{
  "num_key_value_heads": 9,
  "head_dim": 64,
  "vocab_size": 32768,
  "hidden_act": "swiglu",
  "rope_fraction": 1.0,
  "learning_rate": 0.000294,
  "beta1": 0.9,
  "lr_head": 0.00402,
  "warmup_steps": 547,
  "decay_fraction": 0.621,
  "final_lr_fraction": 0.0,
  "max_seq_len": 2048,
  "dataset": "wikipedia_en"
}
Each number is 128 + 24 x the weight over its row's rms, rounded and kept within 0 to 255. Layers, rows and columns count from 0. The size above them is the row's rms in percent of the matrix's.

# layer 2 MLP gate, 1536x576, rms 0.0568, rows 209-219, columns 288-383
size [129 107 133 115  83  86 100  93  98  91  84]
[[150 139 155 139 113 137  92 131 154 108 124 161 131 159 122 135 134 142 168  95 103 114 132  80 147 129 134 130 180 119 117 139  87  98 173  77 180 108 125 156 108 142 132 105  66 147 112 117 148 111 111 107  99 145 137 146 106 138 116 139 144 164 137 150 102 157 110 142 113 168 128 119 125 145 135 115 108 118 124 182 154 129 157 130 156 116 121 161 108 129 117 144 119  97 134 108]
 [115 130 157 156 154  96  97  87 128 105 115  93 124 106 118 128  80 143 131 104 139 111 142 115  89 158 116 117 138 103 146 142 138 166 147 142 144 118 119 149 143 156 166 113 104 125 118  99 134 160 139 105 133 139 161 113 117 118 130 122 106 139 142 141 159 115 105 121 132 136 127  98 166 167 120 110 116 105 131 133 118 161  97 125 146 121 146 181 101 147 123 142  94  89 155 113]
 [124 133 134 136 137 123 109 172 135  89 126 114 145 137 145 134 157 136 119 155  92 163 120 144  92 114 103 112 125 134 126 111 115 129  96 197  98 161 125 126  70 110 122 145 161 152 142 101 147 126 156 151 152 146 151 150 104  98 109 105 101 149 125 130 192 116 106 132 146  82 104 164 118 102  67 114 139 108 122 117 145  98 143 159 115 103 123 139 142 150 114 157 143 129  97 112]
 [ 92 119 120 141  87 148 154 101  90 145 127 109 179  82  48 168 139 124 139 127 141 135 146 101 129 158 136 112 123 117 116 148 133 121 118 143 182 102 124 156 105 114 110 119 119 119 109 117 120 133 141 123 143 114 147 150 140 110 169 106 152 160 160  93 138 123 142 145  99 138 146 127  91 139 123 182 123 171 145 138  86 128  83 148 118 148 192 150 111 105 114 141 122 126 182 107]
 [106  99 131 167 142 110 140 121 155 128 186  93  75 113  69 143 136 113  96 127  97 117 126 120 113 163 136 121  99  56 113 148 136 146 129 145 126 110 115 105 115 140 118 152 150 180 156 146 120 100 115  82 140 111  92 140 134  75 159 130 148  86 119 147 129 145 104 113 162 126  93  93 117 172 115 128 161 140 125 149 152 144 131 135 162 128 127 132 132 123 106 140 124 109 128 120]
 [178 126 125 114 118  89 147 129 133  77 143  96 131 156  93 131 116 132 116 115 139 150 136 102 122 138 153  93  87 142 129 106  95 140 122 141 129  81 133 124 139 147 146 165 174 163 121 144 139 113 114 118  86 151 138 152 104  78 161 162 114 135 115 134 136 114 120 105 148 141 100 110 123 100 156 141 129 163 120 124 214 136 140 114 133 124 185 131 129 101 134 148  98  84 113 104]
 [117 112 116 127 102  64 169 142 120 119 176 151 119 141 100 129 120 131 124 100 140 128 162 108 138 120  98 126 125 139 127 151 144 112 131 159 129 103 124  63 121 152 135 138 135 152 114  65 137 121  86 117 124 136 105 154 137 150  93 129 121 138 147  79 158 124 104 151 100 100 131  97 106 146 119 109 142 162 150 134 124 122 135 143  74 164 124 151 110 136 148 151 103  88 116 117]
 [147 149 122 128 133 141 131 154 189 153 122 123  67 155  91 160 102 143 126 105 177 144 152 105 132 140  88 133  94 174 107 117 134 100 143 121 123 137 113 117 139  95 120 106 130 163  81 146 132 100 136 112  91 143 132 153 129 124 119 145  44 141 143 164 157  91 129 175 127 156 102 171 135  85 139 126 112 123 126 122 159 115 159 166  99 150 120 121 127  73 144 129 115 132  86 150]
 [123 112 135 126 124 136 155 140 191 101 142 120 115 129 126  88 136 136 111  93 124 140 105 109 123  89 129 136 103 118 109 131 151 101 158  98 120 112 148 113  87 142 156 121 178 176 129 121 188 105 179 118 118 133 101 157 119 118 123 158 137 117 148 142  89 114 134 184  75 117 100 124 144 148 155 136 136 139 102 133  82 156 158 145 119 116 138 120 125 143 147 138 129 135 152 144]
 [130 138 126 173 105 136 135 162 151 133 129 115  98 145 106 153 126 143 141 146 149 134 146 161 127 132 129 114 139 148 154 127 149  89 176 180 130 122 158 184 136 185 134  66 117  86 118 104 180 152 108 131 138 105 119 116 128 153 125 150 106 132 144 143 114  89 120 130 161 166 121  84 122  95 132  68 109 147 132 126 146 144 150  78 134 149 140 161 142 109 111 148 127 104 141 123]
 [144 110 113 137 110 101 127 145 145 172 164 111 147 138  84 101 123 118 135 131 149 132 108 161 127 101 121 108 136  99 149 123 131 126 124 120 125 106 103 149 101 113 115 134 113 137 200 127  81 130 111  84 123 130  80 135 112  92 143 132 139 103  84 130 141 160 143 122 126  62 140 147 135 149 143 157 123 147 118 164 117 106 139 117 136 137  85 114 144 139 123 131 146 100 137 164]]
# layer 2 MLP up, 1536x576, rms 0.055, rows 209-219, columns 288-383
size [131 109 121 114  87  98 103 100 104  90  79]
[[132 155  99 134 125 123 132  97 119 136 128 106 122 106 138 118 141 123 101 121 133 139 180 154 125 128 148 126  97 151 130  91 154 127  92 146 106 155 141 141 139 107 138 156 165 159 165 138 136 134 144 151 142 130 178 102 131 163 141 109 124 107 125 105 138  93 135 135 140  90 108 136 140 137 131 138 159 116 132 123 121 139 136 112 108 162 180 113 136 139 131 122 144 157 111 138]
 [157  93  87  87  94 135 172 161  88 138 154 159 125 154 147 137 140  87 128 152 146 168 114 153 142  68 174 163  97 124  86 136 139  93 144  99 120 148 119 106 110 105  93 148 138 136 137 135 133 103 100 125  77 112 127 149 150  83 121 156 147  83 128 125  95 141 141 135 133 114 140 176 111 134 141 130 182 149 128 148 122 150 170 133 135 147 111  78 155  66 135  92 123 162 130 159]
 [137 112 100  88 126 140 179 113 106 131 131 123  78  84 166 136  98 169 190 114 124  94 126 110 144 103 129 165 147 119 134 158 105 119 164  96 123 135 125 138 145 126 139 110 137  84  62 125 131 111 122 143 124  96  93 125 147 180 148 134 169 101 129 138  82 133 195 120 118 172 112 105 108 136 129 132 113 164 118 131 134 154 163 130 123 148  88 114 141 118 143  68 129 154 148 107]
 [122 157 111 108 193 155  87 154 140 132 122 141  70 135 167 130 142  91 120 120 103 128  83  94 121 109 149 109 145 126 102 119 133 128 157 159  91 151 120 113 114 138 143 138  92  93 193 134 114 131 159 124 154 140 109 117  81 136 104 124 131  98 137 141 149 138 160  73 138 127 125 118 156 147  83 103 150 110 130  83 118 114 137 127 124  79 112  88 149 126 131 111 115 132  98 143]
 [110 111 111 128 107 128 152 137 132 143 108 145 132 135 143  97 152 107 113 139 156 142 125 148 115 120 103  99  92 111 118  62 127 153 109 138 166 119 135 183 141  84 117  51 157 138  89 129 119 123 130  86 150 122 123  83 130 169 165 112 119 116 131 117  96 153 111 118  85  90 126 139 125 199 100  59 118 129 134 129 113 105  92  81 112 166 129 182 172 137  98 109 108 109  99 170]
 [ 88  89 123 116  93 163 116 127 115 145 131 117 143 122 146 163 112 140 154  91 107 126 135 147 151  85 151 146 118  95 159 147 135  94 130 164 108 128  90 148  87 133 150  99 101  93 104 167 110 150 132 118 129 111 113 159 114 138 114 175 139 106 134 111 147 191 133 157 147 164 101 148 134  93 109 131 162 170 161 123 147 172  99 116 118 122 129 141 143 126 131 117 133 146 143  97]
 [126 146 125 200 168 147 101  95 139 164 150 202 149 134 123 115 172 106 147 145 150 114 111 138 113 127 132 137 106 109 126 132  60 129 124 113 121 148 106 132 150 130 126 123 161 107 135 117 108 148 145 124 124  89 191 139 120 149 172 130 150 144 141 147 105 143 144 150 144 137 127 160 130 164 125 120 164 138 135 120 120 151 109 122 151 164 140  89 163 134  92 134 120 138 154 128]
 [137 119 108 138 133 166 107 127  86 105 127 121 152 113  92  90 126 153 122 153 146 101 148 140 163 137 126 178 150 113 129 188 152 114 117  95 116 137 174 135 142  95 119  97 118  90  95 118 108 120 111 118 100 113 139 101 120 104 141 144 132  90 131 108 156 121 112 115 108 151 117 146 136 151 131 157 113 112 126 111 155 152 122 131 109 104 138 121 130 129  99 124 148 136 143 165]
 [130 159 145 122 120 165  83 136  87 135 135 124 110 112 131 121 104 116 149 165 139 120 176 127 155 114  93  78 167 121 106 103 136 103  87 150 146 132 108 186 125 120 144  95 116 116 125 123 125 100  94 158 116 117 149  82 119 133 116 127 106 127 132 104 163 106 139 114 108 143 124 130 161 121 117 137 101 134 126 172 152 176 122 120 166 105 149  83 134 132 120 100 130 161  91 108]
 [ 75 144 112 128 118 147 130 153 143 109 166 143 139 111 128 118 131 100 146 132 101 124 118 100 117 175 212 187 117 136 169 133 113 122 123  90 150 141 156 172 112 212 165 118 132 103 105 143 130 131  72 114 138 126 163 129 114 127  67 117 149 133 121 132 147 141 135  98  95 141 113 123 129 136 120 128 150 113 140  62 168 158  95 161 164 132 162 130 117 130 103 120  86 140 133 140]
 [145 127 121 129 128 150 104 161 158  96 167 128 138 147 127 155 113 120 110 149 145 140 109 148 143 118 158 150  67 151 172 116  97 151 111 181 113 126 140 110 161  83 118 149 114 141 141 146 137 104 115 144 125  91 139 102 128 122 149 136 164  86 121 132 118 184 120 157 108 132 159 130  61 124 148  78 173 140 128 143 159 127 166 175 144 126 141 101 140 130 161 158 137 155 162 135]]
# layer 2 MLP down (transposed), 1536x576, rms 0.0532, rows 209-219, columns 288-383
size [103 102  99 111  92 100 100 107  98  97  82]
[[168 129 100 117 110 114 147 104 104 137 137 143 125 115 121 105  95 118 115 124 107 137 163 166 137 131 134 133 110 146 132 111 126 131  98 153 134 148 128 137 132 137 131 119 153 127 181 135 130 152 136 135 148 102 139  82 100 160 151 158  75  91  98 123 167 134 163 123 124 105 119 123 144 124 255 149 164 130 130 128 136 111 124 108 136 132 121 119 157 158 146 116 130 134 104 142]
 [148 115 131 138 112 130 130 142 111 133 143 159 127 122 104  99 128  26 158 119 147 129 122 168 148 134 154 107  82 134 116 149 124 112 128 114 110 143 118 111 102 126  96  92 133 125 117 170 141  95 127  89 124 141 152 146 178  99 105 150 130 118 132  84 126 124  63 139 164 107 129 145 138 141 255 123 186 132 143 116 130 100 154 104 141 141 114  80 109 112 142 116 136 122 106 169]
 [110 147 125 155 103 140 120 154 149 161 129 146 170 151 112 116 146  95  87 146 116 159 103 135 107 124 126  99  99 143 117  96 161 140  78 154 136 116 118 115 119 155 110 145 131 162 179 139 131 156 149 100 150 174 184 131 131 111 116 131 118 161 114 124 183 137  54 126 122  92 126 188 162 126 255 124 137  94 151 137 109  93  75 120 121 118 158 142 117 139  98 193 138 111 110 145]
 [152 159 130 132 168 156 128 134 169 121  94 137 112 104 161 107 118 183 132 109 139 149  99 152 149 114 138  92 131 131 136 134  92 134 128 135 123 118 145 114 141 133 162 138 130 116 183 181 127  97 120  98 110 122 100 149 150 115  98 165 129 125 114 126 127 127 118 101 150 106 131 150 165 112 235  84 128 109 128 116 140 159 127 142 144 103  71 105 129 113 128 149 157 143  81 125]
 [106 146 150 109 117 135 154 141 130 134 116 198 110 115 137 108 150 114 131 132 146 121  95 168 123  86 135  92 132  86 121 137  97 180 155 134 160 126 122 119 143 110 116 143 169 132  66 142 131  63 117 131 115 126  90  90 113 132 186 140 136 149 144 155 165  95 154  93 108 119 134 156  96 126  67  87 104 100 101 139  92 127 133 121 108 139  69 188 124 120  81 156 120 139 156 135]
 [115 107 114 143 104 116 103 114  99 141  97 127 170 132 156 127  64 103 128 113 122 104 126 178 131 133 110 154 153 150 154 171 112 161 128 137 117 104 120  99 131 126 114 123 115  95 111 158 104 162 148 111 154 172 112 136 143 185 135 153 122 136 119 118 156 153 123 136 109 117 180 150 129  76 182 139 114 128 123 100 129 137 106 149 168 127 147 129 123 149 133 121 150 127 118 147]
 [129 127 107 152 123 191  90 104 153 178 121 139 137 165 137 125 130 125 128 125 115  97 125 162 134 128 125 127 122 130 138 142 111 157 119 122 154 136 119 165 175 125 110 120 145 120 146 164 114 136 147 110 148 101 165  77 147 136 152 115 178 111 122 151 108 118  59 136 109 173 139 125 112 147 227 151 110 121 117 109 136 146  84 112 157  93 165 109 147 108  88 102 129 159 117 128]
 [153 113  98 143  92 100 123 126 128 135 143 114 125 122 111 127 158 109 116 117 120 104  94  85 134 114 196 153 152 118 133  94 132 159 158 100 128 103 135 147 113 112 140  84 129 138 114 145 114 177 148 124 169 104 127 111 119 125 105 124 134 131 109 123 141 152 101 159 150  87 110 125 160 117 223 121 144 127 158 104 141 111 170 165 113 120 149 123 114 148 118 133 122  80  95 138]
 [108 136 141 111 133 130 118 125  52 142 103  99 153 110 155 136 101 131  97 126 134 129 137 172 132 141 105 116 140 127 143 133 101 117 106 141 185 142 141 162 141  70 139 114 106 122 138 126  65 153 107 134 110 119 131  95 142 153 142  99 110 142  82 101 139 128  81  63 183 121 153 128 119 125 146 130 140 119 150 121 135 125 119  90 115 144 115  79  96 168 135 113  90 178  80 158]
 [111 117 197 118 107 142 156 116 136 133 110 147 131 174 161 109 160 161 115 130 134 154 153 117 118 123 135  94 145 102 131 131  99 158  89 104 101 107 139 130 169  94  86 123 148 155 124 134 119  90 118  62 117  95 116 138  93 135 183 148 127 112 109  94 132 145 174 123 120  93 122  87 101 148 171 105 138 107 120 116 134 118 140 130  95 144 134 102 111 117 168 143 127 136 126 134]
 [136 163  92 114 101 156 113 138 151 118  93 138 166 115 146 102 141 108 139 143 104 130 116 147 144 118 197 167 126 192 170 128 110 113 134 137 150 126 110 141 156 148 109 183 154 129 128 140 125 145 141 118 114 162 154 123 153 131 159 131 157 118  89  85 155 104 109 168 155  79 120 139  90 141 146 120 140  98 143 166 133  98 166 113 136 118 167 152 196 177 122 120 161  95 148  90]]